Weights of a small GPT-style language model, trained from scratch on English Wikipedia.
Size: 15 layers, vocabulary 3269, 1.84M parameters.
Architecture: LayerNorm before each block, learned positions, biases.
Training: a variant of Adam for these matrices, 107M tokens, 6550 steps.
Each number is 128 + 24 x the weight over its row's rms, rounded and kept within 0 to 255. Layers, rows and columns count from 0. The size above them is the row's rms in percent of the matrix's.

# layer 5 MLP down (transposed), 384x96, rms 0.147, rows 202-237, columns 0-95
size [111 100 101  43 112  85 107  98  86 128  92  93  41 101 145  89  98  50  94 116 116  87 102  91 116  94 105 121 106 106  93 113 105  93 103 114]
[[158 149  94 165 126 124  95 110 125 139  90 103 135 146 128 118 134 127 113  91 143  90 132 108 114 133 107 141 139 135 121 141 165 114 146 150 115 119 141 154 121 107  92 113 134  61 138 132 116 101  94 174 132 152 134 166 140 152 164 109 133 166  94  96 165 144 136 133 169 106 122 158 101  75 103 119 109 167 118 152 176 113 140 164 125  96 104 176 139 113 127 129 123 128 121 112]
 [122 134  70 173 126 117 118  91 128 141 142  90 118 132 121 131 156 131 113 134 123  94 111 114 146 130  95 118 184 122  99 172 115 141 128 131 161 136 141 144 127 130 116 100 118  89 186 130 123 132 119 204 128 182 157 153 153 151  99 138 144 105  91 129 151 144 108 135 148 119 149 169 135  90 124 119 142 133 127 139 110 116 150 142 109 154 132 128 115  85 113 175 105 115 142 108]
 [ 92 142 103 140 105 131 149 104 140 120 151  81 128 123 117 111 145 138  49 147 124 111 123 116 120 115 112 120 178 142 151 133 139 109 149 133 120 159 118 130 142 168 166 143 138 150 155  84 142 123  87 151 150 142 116 133 117 150 102  83  80  87 119 141 153 117 120 127 166 141  96 129 136  89 110  95 140 150 145 129 139 151 124 105  77 162 138 160 101 101 157 124 141 149 160 130]
 [154 172 164 151  92 133 163 121 141 132 167 130 130  97  89 146 123 133 119 124  71 110 145 120 112 153 150 111 136 121  51 134 156 114 138 114 142 106 114 112 153 114 149 152 180 115 146  56 140 104 134 143 156 142 111 142 116 104  84 118 153  88 109 142 118 118 113 168 151 146 119 123 119 104 152 134 105 109 146 149 134 110 113 135 102 166 110 117 155 129 131 156 133 104 123 134]
 [121 136 147  84 154 170 135 135 124 129 129 128 136 127 116 130  75 166 142 132 126 145 145 149 125 138 141  87  87 153 120 133 132  69  57 131 130 167 168 136  80 109 127 201  92 121 125 143 105 140 156 148 115 111  98 101 148 119  96 155 131 116 133 153 104 127 169 160 115 123 121 124 107 126 156  95 166 123 139 140 128 109 105 130 150 150 141 110 130 150 113 129 155 113 115 142]
 [106 127 109 125  96 123 136 125 123  94 151 108 135 137 108 121 127 129 110 139 127 115  76 107 133 178 151 146 137 121 167 116 123 119 113 131 147 122 125 129 147 152 141 118 162 130 148  96 146 126 120 121 150 157  81 113 132 170 146 124  69  87 118 159 154 103 101 129 140 137 178 172  84  98 104 149 123 120 150 122 114 160 168 111  84 184 155 159 126 129 151  75 122 127 137 138]
 [146 110  94 157 128 149 152 133 136 107 142 118 127 162 167 158 152 146 113 104 145  79  98 184 126 151 147 129 127 127 126 123 141 161 130  72 110 111 108 145 170 105 144 115 103 172  97  91  99 101 137 134 131 135 170 131 102 100 142 106 143 136 103 180  81 131 131 136 119 134 163 162 154 132 120 109 143 120 105 128 136 114  92  60 127 133 139 100 134 106 129 140 139 132 139 153]
 [105 140 165 102 135 121  53 114 157 110 139 122 116 134 162  83 140 100 161 156  98 139 160 172 126 128 130 131 116 100 146 127  74 144 160 118 152 144 113 107 163 146  93 146  97 150 111 119 127 114 139 170 130 141 114 112 139 137 109 100 141 133  97 119 122 130 138 152 123 108 134 159 140 136 129 112 180 164 117 114 132 119  86 111 177  84 134 129 160  98 152 103 106 125 121 100]
 [190 170 128 134 130 120  72 150 115 139 111 118 127 134 120 112 141 100 139 136 142 149 139  94 128 114 134 135  95 127  98 149 167 121 116  98 145 106 137 162 117 104 139 163 141 126 141  97 140 137  88 118 103 143 125 119 118 173 183 161 163 159 127 108 142 100 135 148 114 150 151 101  83 130  85 110 129 142 113 156 137 104  77 113 164 106 137 114 101 100 164 157 147 117 106 101]
 [138 160 127 134 114 149 175 133 153 152 144 124 155 121 130 118  89 143 157 139 119 120  89 166 122 121 159  61  88  89 151 110 167  85 163  99 116 138 137 108  87 104 128 155 101 142 148 124 126 171 113 140  86 111 138 129 120 115  73 138 166 144 134 130 125 141 121 110 126 116 141 100 137 163 122 164 113 144 115  84 138 152 108 174 119 131 108 126 126 173 119 132 113 113 113 137]
 [187  44 136 136 130  98 123 110 105 102 161 156 131 118 102 128 128 114 209 128 130 141 104 131 127 134 116 156 142 129  94 130  94 127  96 145 139 141 118 120 109 150 141 128 152 126 114 133 144 107 180 120  93  75 167 158 118 123 130 135 129 137 124 114 123 151 142 131 127 136 151 154 156 131 124 173  79 144 156 114  91 118 133 142 140  85 114 113 119 155 108 140 117 119 145 114]
 [155 182 125 152 129 121 154 127 139 141 174 131 141  76 128 141  82 141 148 112  56 125 113 159 178 118 160 124  90 175 141 143 121  96  86 133 161 132 117 128 155 124 137 117 150 139 117 133 122 113 102 150 167 174 111  96 136 125  78 116 173 114 133 143 122 143 101 135  89 109 128 123 120 122 139 138 142 135 149 126 125 111 113 140  73 108 125 146 123 110 146 152 142 137 130 101]
 [122  94  74 174 153 117 129 104 130 122 117 120 150  90 158 121 139 116 112 119 132 133 132 139 142 104 113 145 146 159 171 117  98 124 104 119 102 182 116 150 158 105 152 139 154 136 115 140 125 136 133 138 131  86 109 137 118 136 107 166 167 124 144 135 116 162  95 119 143 160  97 127 115 139 140 144  72 153 155 158  84 141 121 101 145  91 110 110  93  80 146  80 102 146 157 133]
 [111 150  99 110 134 138 158 168 118 103 166 141 118 155  97 141 129 144 100 143 138 116 142 109 112 157  78 128 143 144 119  99 122 145 170 150 140 146 154 115 130 124 143 129  96 139 142 109 120 137 140  85  98 131  94 116 136 121 118 129 125 105 117 122 141 135  96  78 113 117  80 151 125 110 132 138 115 126 140 123 206 138 127 167 145  51 125 134 149 134  87 161 150 122 181 130]
 [133 147  86 174 134 106  97 143 147 148 161 117 128  66 101 128 163 134 110 129 131 107 144 148 133 143 117 150 154 131 163 168 124 130 107 127 160 160 120 175 104 124 121 140 122 101 155 116 162 123 109  68 114 128 153 147 130 128 111 139 147 109  74 163 131 104  76 110 143 100 100  92  89 122 119 137  85 137 150 128 149 123 164 109 143 154 124 129 116 122 133  95 106 156 112 138]
 [130 158 150  76 119  90 110 162 125 116 133 103 130 111 121 122 123 121 124  93 115 113 155 130 135 147  92 128  47 160 122 134 125  73  90 119  97 108 161 177 112 116 114 112 127 167 107  93 124 159  90 146 145 137 110 149 161 118 143 151 125 142  99 152 180 131 142 162 152 139 161  93 127 152 123 116 141 136 144 129 138 149 115 134 120 112 132 162 107 133 135  78 138 142 147 108]
 [ 89  48 139 150 129 101 117 154 150 110 197 159 156 104  75 100 121 128 178 146  91 128 136 138 121 111 104 161 185 127 131 153 141 109 129 138 144 124 121 111 165 126 165  91 141 157 143 124 122 123 130 151  93  80 121 155 127 129 112 113  95 124 124 125 127 137 109 130 107 108 146 113 139 108 138 101 106 142 164 136 107 150 159 141 104 108 138 144 107 133 144 136 124 140 151 105]
 [137 196  79 124 111 125 179 143 104 143 150 107 141 119 142 107 116 137 110  83 131  97 113 143  99 149 143 137 186 138 133 161 105 155 124 147 120 124 108 107 132 132 117 128 123 142 155 129 184 126 113 154  79 123 140 132 142 117 119 149 128 129 121 109 107 106 115 128 129 148  83 134 105  82 110 122 118 111 162 106 136 130 142 162 138 172 107 171 144  93 104 133 121 165 116  75]
 [180  24 113 132 131  96 111 130 103 113 125 157 124  96 112 114 142 132 201 110 143 128  88 130 122 127 116 145 116 118 130 129 118 148 107 146  94 158 108 110 143 149 146 126 172 135 119 147 114  99 159  98 146  86 141 121 133 118 112 128 132 143 106 127 111 125 132 105  97 127 130 117 166 152 161 156 115 133 172 107 101 127 150 145 161  93 130 144 123 146 134 148 152 125 143 155]
 [118 169 111 118 119 107 152 132 164 115 130 111 122 151 129  85 145 156 144 151 125 131 125 160 176 100 181 140 108  99 136 134 179 127 108 151 141 115  72 114 118 145 143  94 108 163 139 114 133 111 139 131 131  96  95 150 152 141  97 108  89 118  59 166 146 101 166 153 123 129 122 146  88 123 129  86 104 137 178 137 166 143 100 141 125 118 116 130 134 138 119 140 141 116 125 123]
 [159 147 137  80 150 154 165 135 127 100 116 158 144 152 124 148 146 104 127 121 146 121 110 141 111 123  87 106 118 113  99 148 126 118 148  95 157 142 125  94  78 105 104 128  94 121 145 148 120 115 141 107  86 140 112 114 122 137 108 154 101 100 119 121 159 221 136 134 128 145 145 142 128 128 130 121  86 106 148 126 154 150 137 169 129 129 151 103 134 153  72 162  90 108 116 149]
 [175  95 115 180 120 106 134 105 111 139  90 130 141 153 170 130  96 106 112 108 100 133 111 141 109 169  82 146 158 161 127 131 131 113 114 114 127 124 108 125 121 118 162 104  99  96 136 100 108 153 121 110 165 150 160 145 139 114 108 138 116 197 127 164  58 124 113 112 129 100 123 145 104 140 143 141 146 152 114 125 129 172 130 128 132 153 124 111 138 170 132 145  79 146 121 116]
 [151 122 146 135 120 127 127 117 144 131 150 145  33  93  96  96 138 109 105 136 113 112  87 101 114 138 132 101 128 176  73 160 143 168 141 105 137  98 133 175 152 132 112 159 116 129 152  97 108 142 125 107 103 135 168 149 157 117 121 122 113 170  84 108 152 142 101 165 124 123 147 154 135 119 126 122 127 121  92 111 143 152 124 149 141 116 118 137 148 151 126  84 108 138 136 118]
 [164 173 209 137 128 156 137 129 138 123  95 133 103  97 143  89 157 146 174 132 114 134 121 151 149 128 131  84 165 117  81 141 119 169 112 151 119 132 133 150 104 149 106 140  82  98 122 119 140 139 100  88 141 134 120 125 116 131 124 128  97 112 121 104 154 154 108 144 149 149 108 147 120 116 143 128  92  77 117 134 194 151  90 145 129 124 133 105 139 120 101 112 138 124 123 131]
 [103 144 101  83 137 162 118 136 128 124 152 113 129 107 142 118 129  96 124 144 150 108 121 141 131 146 114 114  95 138 119 166 156 132 138 158 119 116  90 127 129 139 135 124 210 160 185 107 181 118 128 103 107  88 114 130 117 118 157 104 141 126 135  95 168 104  79 108 120 135 127 145 175 110 120 101 137 145 145 131 126  94 146 136 146 127 120 153 106  63 105 161 156 135 139 123]
 [165  36  86 148 125 108 128 132 104  90 123 156 150  85  96 123 139 130 186 128 149 121  82 140 122 120 112 150 152 108 135 127 109 155 116 163 116 150 114  96 130 130 133 116 147 134 131 134 138 114 177 115 145 104 119 135 147 130 111 111 123 126  89 124 132 128 115  97 105  98 116 110 145 151 164 133 132 128 175 123  98 144 157 151 158 120 147 144  88 125 147 184 147 121 133 139]
 [111 136 120 141 116 118 115 144 113 133  92  90 146  96 165 112 114 150 101 139 161  93 111 141 121 109 164  99 149 142 137 129 114 161 108 177 116 116 168 142 135 126 104 139 128  71 113 161 131 154  95 109 138 157 166 126 139 126 173 137 131 101 109 111 172 131 101 163 132 153  80  88 117  69 114 122 143 143 121 139 176 148 130  97 114 110 143 148 129  88 117 139 149 105 147 121]
 [132 127 180 135 122 138 138 124 168  48 107 145  95 132  97 116 154 117 123 140 117 102 113 131 120 142 119 155 128 153 162 130 132 125 121 136 158 117 123  87 143 126 104 130 153 129 169 120 124 197 107 114  99 166 153 109 146 107 116 105 125 133 118 127 175 133 125 118 155 142 135 107 142  97 179 148 110 100 127  91 104 155 102 118 139 160 110 141 137  90 156 100 129 138  93  86]
 [117 140 120 154 141  94 151 143 174 153 164 134 113 118 139 101 140 141 109 114 118  86 146 185 149 166 126 161 147  99 113 146 134 105 167 165  82  96 145 108 145 154 117 111 127 158 131 169 166 141 100  92 134  91  73 125 136 139 137 120 164 100 141 113 129 125 102 107 128 113 102 105 135 125 103  97 102 114 124 163 117 130  75 136 151 115 152 112 123 138 104 152 122 145  95 121]
 [ 94 115 122 145 108 107 114 122 113 156 176 116 126 164 144 107 162 119  75 108 160  96 134 149 177 119 156 145 110 114 140 128 127 118 130 153 109 147 130 135  98 112 157  94 148 119 108 130 162 133 155 154 123 108 141 137 116  94 187  70 126 120 156 103 129 153  85 127 112 158 150 114 157 100 128  98 133 129 104 163  96 109 157 137 126 153  94 154 141 142 131  79 122 120 109 154]
 [155  94 159 136 125 173 204 130 142 118 153 158 136 107 119 106 109 115  91 103 103 168 141 167 129 140 128 116 121 128  77 179 165 174 135 129 121 153 117  87 148 114 140  96  99 124 100 133 136 121 112 104 148 143 114 112 146 151 111 135 144 162 116 151  86 112 103 103 152 142 155  97 170 127 119 125 118 136 124 105  98 126 141 112  70 124 116 111 130 140 136 106 131 113 126 149]
 [156 102 137 151 137 124  81 139 167 126 106 122 126 155  88 124 124 127 145 152 123 149 149 104 153 130  69 130 114 151 109 116 143 116 121 123 134 114 143 125 125  95 109 121  71 107  93 126  90 112 150 159 108 116 141 156 131 128 152 135 103 141 151 154 127 148 130 125 102 107 111 119 143 109 136 117 107 102 123 142 179 120 102 115 134 139 131  95 131 166 217 197 148 131 149 109]
 [166 120  32 140  98 112 104 144 166 123 103 119 153 107 144  83 189 124 144 127 131  96 107 131 125 109 135 127 108 140 168 113 109 131 138 146 102 134 143 147 143 116 156 124 104 125 151 138 110 128 124 122 148 139 128  98 159 130 142 144  98 122 102 115 142 135 117 166  81 154 121  98 162 129 132  83 100 153 156 151 141 114 126 142 114 103 151 173 126 119 139 148 152 113 104 167]
 [122 150 124 141 137 158 125 122 126 109 124 126 107 143 125 134 173 178 138 127 143 128 116 131  91  95 115 154 140  87 196 144 144  91 102 136 112 106 153 155 159 142 132 156 118  97  82 136 137 161 111  98 135 158  81 115 102 138 180 118  84 112 130 108 116 115 160 129 122  91 139 115 112 129 149 117 118 127  95 126 182 123 130  99 142 150 128 151 116  92 167  87 131 155 142 138]
 [157 103 143 149 157 116 110 148 156 141 130 161 131 115  69 155 139 113 189 124 145 138 141 115 119 131 128 128 119 122  99 122 134 125 115 111 131  83 114  79 123 185 163 125 139 111 121 128  81 102 136 129 124  91 178 125 154 122 148 157 102 100 149 107 117 105 149 132  46 140 137 114 116 129 123 132  77 129 142 135 137 105 130 151 127  82 128 144 143 154 144 163 120 145 147 116]
 [122 147 145 158 159  94  97 128  75 104 168 142 135 110 143 145  85 110 106 159 118 128 109  77 153 105 119  99 168 133 101 140 120 140  90 131 181 154 136 153  60  80 117 122 126 144  94 124 152 123 139 156 137 142 118 172  95 142 121 113 128 120 149  94 150 130 140 121 136 162 133 123 126 135  97 133 159 102 122 122 106 162 110 147 129 114 119 127 132 124 118 136 147  95 184 135]]
# layer 5 MLP up, 384x96, rms 0.19, rows 203-238, columns 0-95
size [ 86 109  72 114  96  99  99  93 112  73  98  77 100 122  91  97  75  76 105 117  88  95  92 112  85 101 116 120 113  91 114  86  88 113 107 116]
[[137 164  94 133 129  44 118 128 105 156 102 130 111  91 167 123 142 106  86 130 143 154 104  96 124 155  68 106 128 170 135 134  95 150 145 131 177 173 128  80 127 142  96 113 113 124 176 136 142 136 121 106 117  88 152 146 134 132 116  77 127 124 121 147 124 128 134 140 138 108 131 152 145 110 146 123 147 167 157 152 109 120 100 157 136 131 134 124 134 153 129 146 100 136 132 124]
 [112 166  98 140 135 105 104 101  86 130 114 132 142  90 170 109 121 127 109 147 167 183  90 118 116 148  67 122 152 157 122 121  82 119 125 153 143 154 135 130 139 168 106 118 151 119 179 118 128 125 166 120 108 104 146 132 132 143  72  62 140 120 103 143 146 134 129 112 140 116 111 116 135 124 131 113 135 158 135 118 107  96  93 165 122 171 127 128 122 133 139 149 122 161 156 120]
 [140 190 103 150 164  81 112 111 107 145  64 111 146 130 165 125 192 142  45 151 148 134  95 116 114 137 104 102 149 108 105 135 115 142 128 141 146 151 131 141 107 149 110 134 131  98 134 157 125 119 121 131 101  91 150 118 132 116 137 115 135 120 140 147 122 137 166 121 126 104 155 161 128 103 151 101 116 151 135 147  84 125  99 147 146 136 144 131 126 151 141 169 133 156 150 131]
 [101 133 139 118 132 150 128 130 126 117  99 111 135 100 144 146 146  78 122 138 138  98 125  76 117 140 116 138 193 127 119 126  83 148 115 124 115 175 121 113 162 164  91  99 155 103 133 103 129 110 128 173  88 132 194 143 124 139 105 104 115 163 128  78 114 156 134 147 140  95 135 135 132 137 120 168 138 147 125 156 128  66 119 144 124 115 127 138 109 118 119 128 107 152 166 156]
 [ 94 179  82 119 154 104 142 108 100 126 146 131 146 104 138 110 110 143  89 138 156 148  82  88 120 144  87 122 129 132 150 138 141 130 119 187 139 146 139  92 139 195 137 128 122 134 162 115 137 135 180 119 126 123 151 139 153 127 102  67 140 127  93 129 157 110 139 121 137 128 120 168 101 112 121 106 121 144  82 116 106 127 101 127 113 161 138 124 116 111 142 152 102 156 160 113]
 [140 158 112 105 119 132 110 127  99 154 135 114 162  92 170 121 121  93 116 139 128 153 135 127  75  92 132 121 101 141 168  52 154 125 132 118 160 148 130 147 138 129 125 178  82 130 148 139 142 102 104 126 116 136 110 135 139 185 139 102 140  96 146 162 138 175 124 119 141 102 144 141 125 143 158 131 125 114  99 102 121 156 144 194 118 122 138 160  96 114 135 123 113 116 154 135]
 [115 142 120 125 119 123 132 169 136 201 100 111 151  98 130 144  95 126 133 137 173  99  69 112  94  77 110 115 144  73 154  86  97 136 118 112 149 186 117 165  96 122  97 105 132 115 125 115 148 144 127 129 116 145 180 111 124 122 138 144 154 122 156 128 149 109 127 104 153 109 112 156 123 143 122 119 141 140  92 136 134 144 170 170 125 122 122 111 129 131  99 109 118 105 147 133]
 [116 166 161 137 117  78 104 116 115 125 157 146 116 107 147 116 126 148 121 130 187 144  88  94  93 104 131 151 145 111 102 117 126 122 137 165 125 129 116 126 132 148 111 119 162 131 172 143  99 105 165 151 138  89 147 108 144 124  93 141  88 148  89 117 168  99 110 104  95  97 145 171 138 112  97 140 134 140 155 184 107 126 110 121 151 113 135 154 113 101 145 131 102 110 143 169]
 [171 139 111 150 189 129 133 133 134  95 100 119 152 132  82 107 149 136  97 144 131  96 111 158 138 119 121 127 148 171 104 134 132 131 112 143 126 133 113  96 155  93 117 130 168 115 111 125 139 182 112 171 150 117 143 146 121 118 130 128  94 142 140 131 119  79 135 103  96 171 172 132 150 116 105  91 111 135 142 173  91  80 106 107 123 106 155 127 157 114 138 141 122 152 141  87]
 [153 145  92 134 121  92 135 131 147 135 114 165 122 105 146 127 121 128 114 192 151 128  86 107 130 106 136 122 143 139 112 140 112 144 140 156 119 125 104 108 174 139 100 143 160 143 133 146  79 167 116 103 135 108 141 117 130 124 121 126 133 134 147 118 174 134 117 155  99  88 116 159 147 146 110 113 105 204  91 142 109 100  95 165 120 132 190 157  85 142 137 142 147 125 121 146]
 [111 142 137 124 122  93 121 133 124 155 128 136 127 129  99 122 188 131  96 148 138 133  85 147 155 161 106 140 113 111 137 173 139 109 123 119 143 152 117 142  82 108 118 161 124 125 158 124 100 153 148 129 104 115 165 101 143 143 146 130 170  92 114 113 149 145 111 124 147 117 147 153 155  69 102 115 138 122  79 151 103 128 103 169 178  79 138 144 149 182 121 146 160 119 138 114]
 [161 184  81 162 162  84 109 102 116 157  85 134 127 103 154 129 140 164  64 153 132 133 117 128 120 147 110 107 146 128 131 147  98 145  94 157 167 164 115  89 105 129  77 139 108  96 140 145 134 127 142 136 141  92 120 135 129 141 121 102 124 124 141 168 137 126 142 116 133  92 127 157 131  94 150 117 129 149 129 160 103 108 112 148 155 138 135 150 125 128 156 172 101 134 169 134]
 [101 154 128 129 143 126 111  69 118 118  80 114 131 133 106 111 128 124 118 136 160 144 137  78 168 149 120 138  92 109 126 161 117  87 125 150 123 157 176 141 121 139 128 119 122 134 155  96 102 115 167 119 173 126 110 134 123 141 142 152 100 123 108 113 144 187  83 138 133  82 125  93  97 104 137 148 118 114 104 164 121 120 132 117 145  86 138 140  89 144 127 179 145 169 129 146]
 [112 167 107 144 103  70 112 139 138 142 121 114 134  99 122 175 164 102 130 142 112 124 145 121 106 105 121 161 154 139 111 134  99 130 147 107 198 119 112 129 115 114  91 149 160 126 172 124 150  93 121 142 105  87 166 107 124 151 101 119  93 118 122 120 135 158 126 118 132 101 132 149 153 126 130 127 158 131 171 145 125 128 144 156 131 120 127 146 122  77 107 113 106 113 188 183]
 [141 128 110 177 178 141 134 152 135 117  84 124 130 110 167 159 111 133 127 148 143 134  97  79 117 115 123 120 168 131 101 100 141 101 118  95 140 151  91 130 129 152  82 157 165 102 123 154  99 119 114 160  93  97 134 132 101 135 137 119 163 124 162  73 130 163 151 148 107 134 119 102 144 133 134 136 111 146 107 150 109  99  94 159 153 126 112 119 167 159 104 128 162 145 142 157]
 [139 138  94 172 137  91 154 136 136 116 136 137 163 119 123  90 150 151 101 199 205  95 116 120 160 114 137 134 147 135 107 129 128 106 111 169 111 136 158 123 136 150 119 122 146 119 126 115  84 161 143  99 106  93 164 130 125 140 118 104 151 157 112 111 143 124 103 151 106 127 144 131 108 128 108 100  93 156 124 143  97 155 129 142 113 119 159 140 111 122 176 175 169 132 127 120]
 [142 185  89 153 143  83 138 108 119 166  95 134 137  85 152 110 180 149  60 173 159 128  84 123  90 142 100 109 160 144 124 145 124 159 131 156 148 179 123 131 122 147 101 160 118  88 136 151 138 138 129 141 114 111 135 145 132 129 133  87 133 147 129 135 141 116 155 107 138 109 133 146 125 107 127  86 131 138 118 144  98 109  97 144 139 144 138 135 141 139 153 162 122 156 159 132]
 [170 149 114 173 135 117 104 122 137 146 109 139 137  82 168 151  86 162 114 145 134 124  78 133 130 130 130 132 113 129 115 143 154 104 122 119 124 108 115 102 107 139 132 152 139 126 163 138  99 193 146 109 114 107 136  97 165 125 137 143 149  84 110 136 178 123 141 163 101  81 119 130 122 133 149  87 124 185 118 133 146  90  78 119 134 142 145 145 139 162  86 138 140 128 128 115]
 [ 65 152 129 179 120 117 123  80 112 126 139 131 144 132 116 128 110 100  98 141 170 142 137 108  76 134  97 134 106 118 172 161  89 156 122 141  92 162 157 142 158 131 131 101 144 121 143 134 158 140 162 122 112 139 174 144 151  94 131 141 106 110 161 174 142 142 118  95 117 102 145 128 133 151  88 129 123 101 117 183  97 135 127 134 126  96 136 105  97 157 136 132 135 139 127 111]
 [ 80 157 137 125 134 114 124 101  91 135  87 126 133 120 143 133 153 154 136 126 160 159 135 105 164 126 117 121 175 129 105 142  97 114 116 205 118 125 169 156 109 180 103 100 115 123 136 132 151 117 123 137 158 123 165 133 166 104 110  98  93 129  94 119 144 127 103 106 130  86 124 133  91 141  94 142 157 108 108 145 129 144  98 112 114 132 136 117 119  86 157 113 176 140 151 112]
 [106 182  80 122 118  73 139 105 129 102 121 133 190 125 128 149 139 130  98 131 125 116 145 121 161  82 116  74 156 104 129 121 128 156 127 140 143 137 132  96 114 145 131 112 107 125 161 111 126 117 121 118 162 134 117 117 150 132 149 107 122 104 125 114 163 145  88 153 147 109 120 135 123 115 107 107 144 146  92 133  85 136 141 176 125 106 159 150  81 100 150 146 107 192 148 148]
 [138 136  98 131 113 124 123 137 117 162 127 127 124 105 130 144 108 128 119 156 131 132 137 121 116 134 116  99 126 151 128 114  71 112 102 106 128 199 193 133 148  97  94 104 137 119 122 125 118 157 208 107 147  92 150 150 115 128 134 149 113 142 161 100 127 101 107 127 102  99 125 162 172  99  84 129 141 118 143 182 138 146 165 129 176 148 134 129 107 138 116 127 116 113 124 138]
 [ 78 140 115 117 142  90  94  54  99 139 115 124 138 159 112 104 124 172 137 145 131 141 109  94 122 113 131 117 175 125 133 135  95 149 142 146 195 154 153 151 132 130  93 141 123 110 148 107 110 105 172 122 126 137 139 131 129 161 118 121 154 119  95 145 144 128  95  98 150  98 110 114  99 142 116  79 155 140  82 132 141 132 124 137 158 142 126 157 105 126 166 126 169 117 124 120]
 [151 135 134 177 164 139 165 150 140 119  92 132 126 114 144 119 128 117 124 131 203 101 101 136 153 136 113 146 176 148  82 137 107 127  79 163 132 118 155 121 130 123  71 101 146  95 107 179 130  97 108 135 128 133 112 150 121 124 152  95 136 159 110 109 148  96 109 135 119 139 120 113 132 125  98  99  79 129 128 133  88 139 114 120 124 135 120 143 157 137 184 130 135 162 146 125]
 [151 133 103 156 168 103 103 137 124 136  81 140 142 108 128 130 123 173 117 161 157 111 137 124 164 148 111 124 126 123  96 107 123  84 108 103 115 131 172 141 113 147 123 161 151 106 143 170  98 186 128  90  77 103 114 120 144 147 139 158 150 112 103 106 178 150 130 144 110 129 150 135 162 122 148  96 115 140 135 164 144  92  73 117 143 126 150 131 135 143 116 175 137 124 115 129]
 [142 160 114 137 144  95 134 128 137  90 133 131 123  85 174 137 135 106  93 111 117 149 113 120 128 131  76 153 166 132 144 121  80 117 102 155 120 182 101  99 141 105  91 131 150 124 165 141 167 157 124 156 126  81 132 134 151 150  99 125 145  88 161 162 143 143 151 100 146 119 134 164 141 127 144 153 122 143 179 128  84 117 115 128 143  82 142 124 140 118 136 116 106 110 164 125]
 [123 133 100 157 149 129 134  87 103 151  93 150 202 151 159 166 165 129 110 130 132 135  95  97 119 102 133 120 136 116 102  79 105 147 143 118 125 141 124 119  89 178 127 169 148 110 119 176 165 117 138 131 161 133 133 168 122 126 166 123 151 104 103 116 163 121  96 139 148  92 127 112 129 147 121  87 121 141  84 143  95 117 115 135 132 142 107 124 109 137 159 129  93 139 147 122]
 [131 153 130 104 145  85 149 116 112 146 137 110 154  83 159 134 128 163 128 123 117  84 102 149 106 119 141 126 116 111 140  94 125 151 130 138 135 158 126  98 122 149 109 104 109 124 130 118 141 117 196 143 122 120 140 134 158 133 135 168 103  84 126 176 142  77 130 133 103 113 102 184 118 160 156  80 124 121 115 149 136 102 118 172 164 160 139 109 148 113 155 128 179 149 126 140]
 [182 131 115 186 132 123 138 106  74  94 142 133 131  99 138 149 105 148 109 130 128 132 114 118  74 141 115 104 117 140 134 127 142 109  81 143 124 153 111 134 142 135 124 100 130  89 171 106 113 113 147 139 130 140 114 126 154 106 172 153 117 142 159 142 127 143 178 165 112 118 125 132 106 156 156 118 119 136 148 138  99  48  84 141 119 148 137 124 134 142 110 115 158 179 134 117]
 [108 172 150 133 113  87  99 113 131 142 105 117 131 162 112 128 171 168 143 118 132 103 127  69  95  90 137 143 140  83 138 101  69 139 148 130 120 118 127 123  88 148  94 169 118 115 130 180 147  94 162  88 137 122 134 134 136 166 131 145 120 113 126 103 155 162 163 130 100 103 165 149 116 146 140  99 132  92 141 171 151 131 161 138 131 130 131 128 115 122 140 112 140 151 130 115]
 [ 79 153 118 141 168  79  94 131 125 125 130 127 128 106 121 116 115 183 116 153 141 149 138 111 141 133  82 142 160 133 123 135 107 141 127 152 116 135 142 135 147 161 133 115 107 149 137 124 139 124 194 161 138  51  95 123 138 174 111 139  87 139 144 113 154 137 136  74 112 125  90 129 167 114 115 116 123 118 149 154  97 115 122  95 150 109 150 128 111 131 175 133 153 125 139 115]
 [143 166 120 162 166  99  69 134 112 127 121 123 142 113 139  99 177 129  94 159 138 111 108 119 129 111  72 121 163 135 139  96 124 121 122 140 190 146  99 107  91 111 114 143 107 124 126 132 114 109 168 114 136  67 115 149 127 173 186 116 162 129  93 150 136 126 153 126 148 113 120 126 137 135 144  98 102 159 159 122 125 130 153 135 170 132 123 131 122 156 164 131 129 138 120 127]
 [110 143 152 123 123  55 119 138 102 165 101 130 151 128 117 120 144 100 133 151 162 102  98 134  79 136 111 127 129 129 133 135 144 184 122 140 181 166 115  93  98 133  89 135  84  78 110 145 115 160 131 108 147 159 136 151 140 119  96 117 135 156 134 155 105 100 129 115 151 143 108 132  87  89  70  93 142 159 133 117 141 123 121 141 146 130 134 110 147 135 147 138 118 108 112 108]
 [126 158 127 164 118  55 150 117 120 125 132 140 152 108 115  86  99 128 112 150 158 153  78 110  75 127 104 141 148 150 111 136 143 121 110 170 122 143 165 140 144 126 115 102 162 136 154 130 121 162 131 101 157  87 142 121 157 149 106 117 130 146  96 118 162 167 150 164 109 101  80 138 126 123 135 103 134 158 137 109  86 108  82 134 122 120 160 137 113 144 145 160 142 128 122 109]
 [121 140  95 143 153  98 106 119 130 104 149 140 172 111 147 118 122 178 106 166 114 113  99 146 117  81 155 112 150 117 114 110 103 132 139 134 117 162 112  98  85 111 111 152 130 145 103 155 140 139 174 144 150 109 131 144 118 175 118 137 120  97 159 116 147 114 131  91 135 139 133 140 175 167 155  99 117 109 134 174 100 100 101 112 158 109 140 112 121  83 179 154 134 109 156 127]
 [143 150 100 180 121 103  90 129 114 120 137 147 125 111 114 112 121 149 110 118 207  90 141 130 138  83 120 111 106 153 158  99 144 114  96 120 163 133 114 101 133 105 116 120 136 129 131 150 104 121 164 120 122  82 146 146 144 141  76 126 159 120 160  97 152 170  89 114 131 134 132 158 132 118 129  98  90 141 115 177  93 145 156 165 136 132 127 163 121 148 166 128 113 128 125 128]]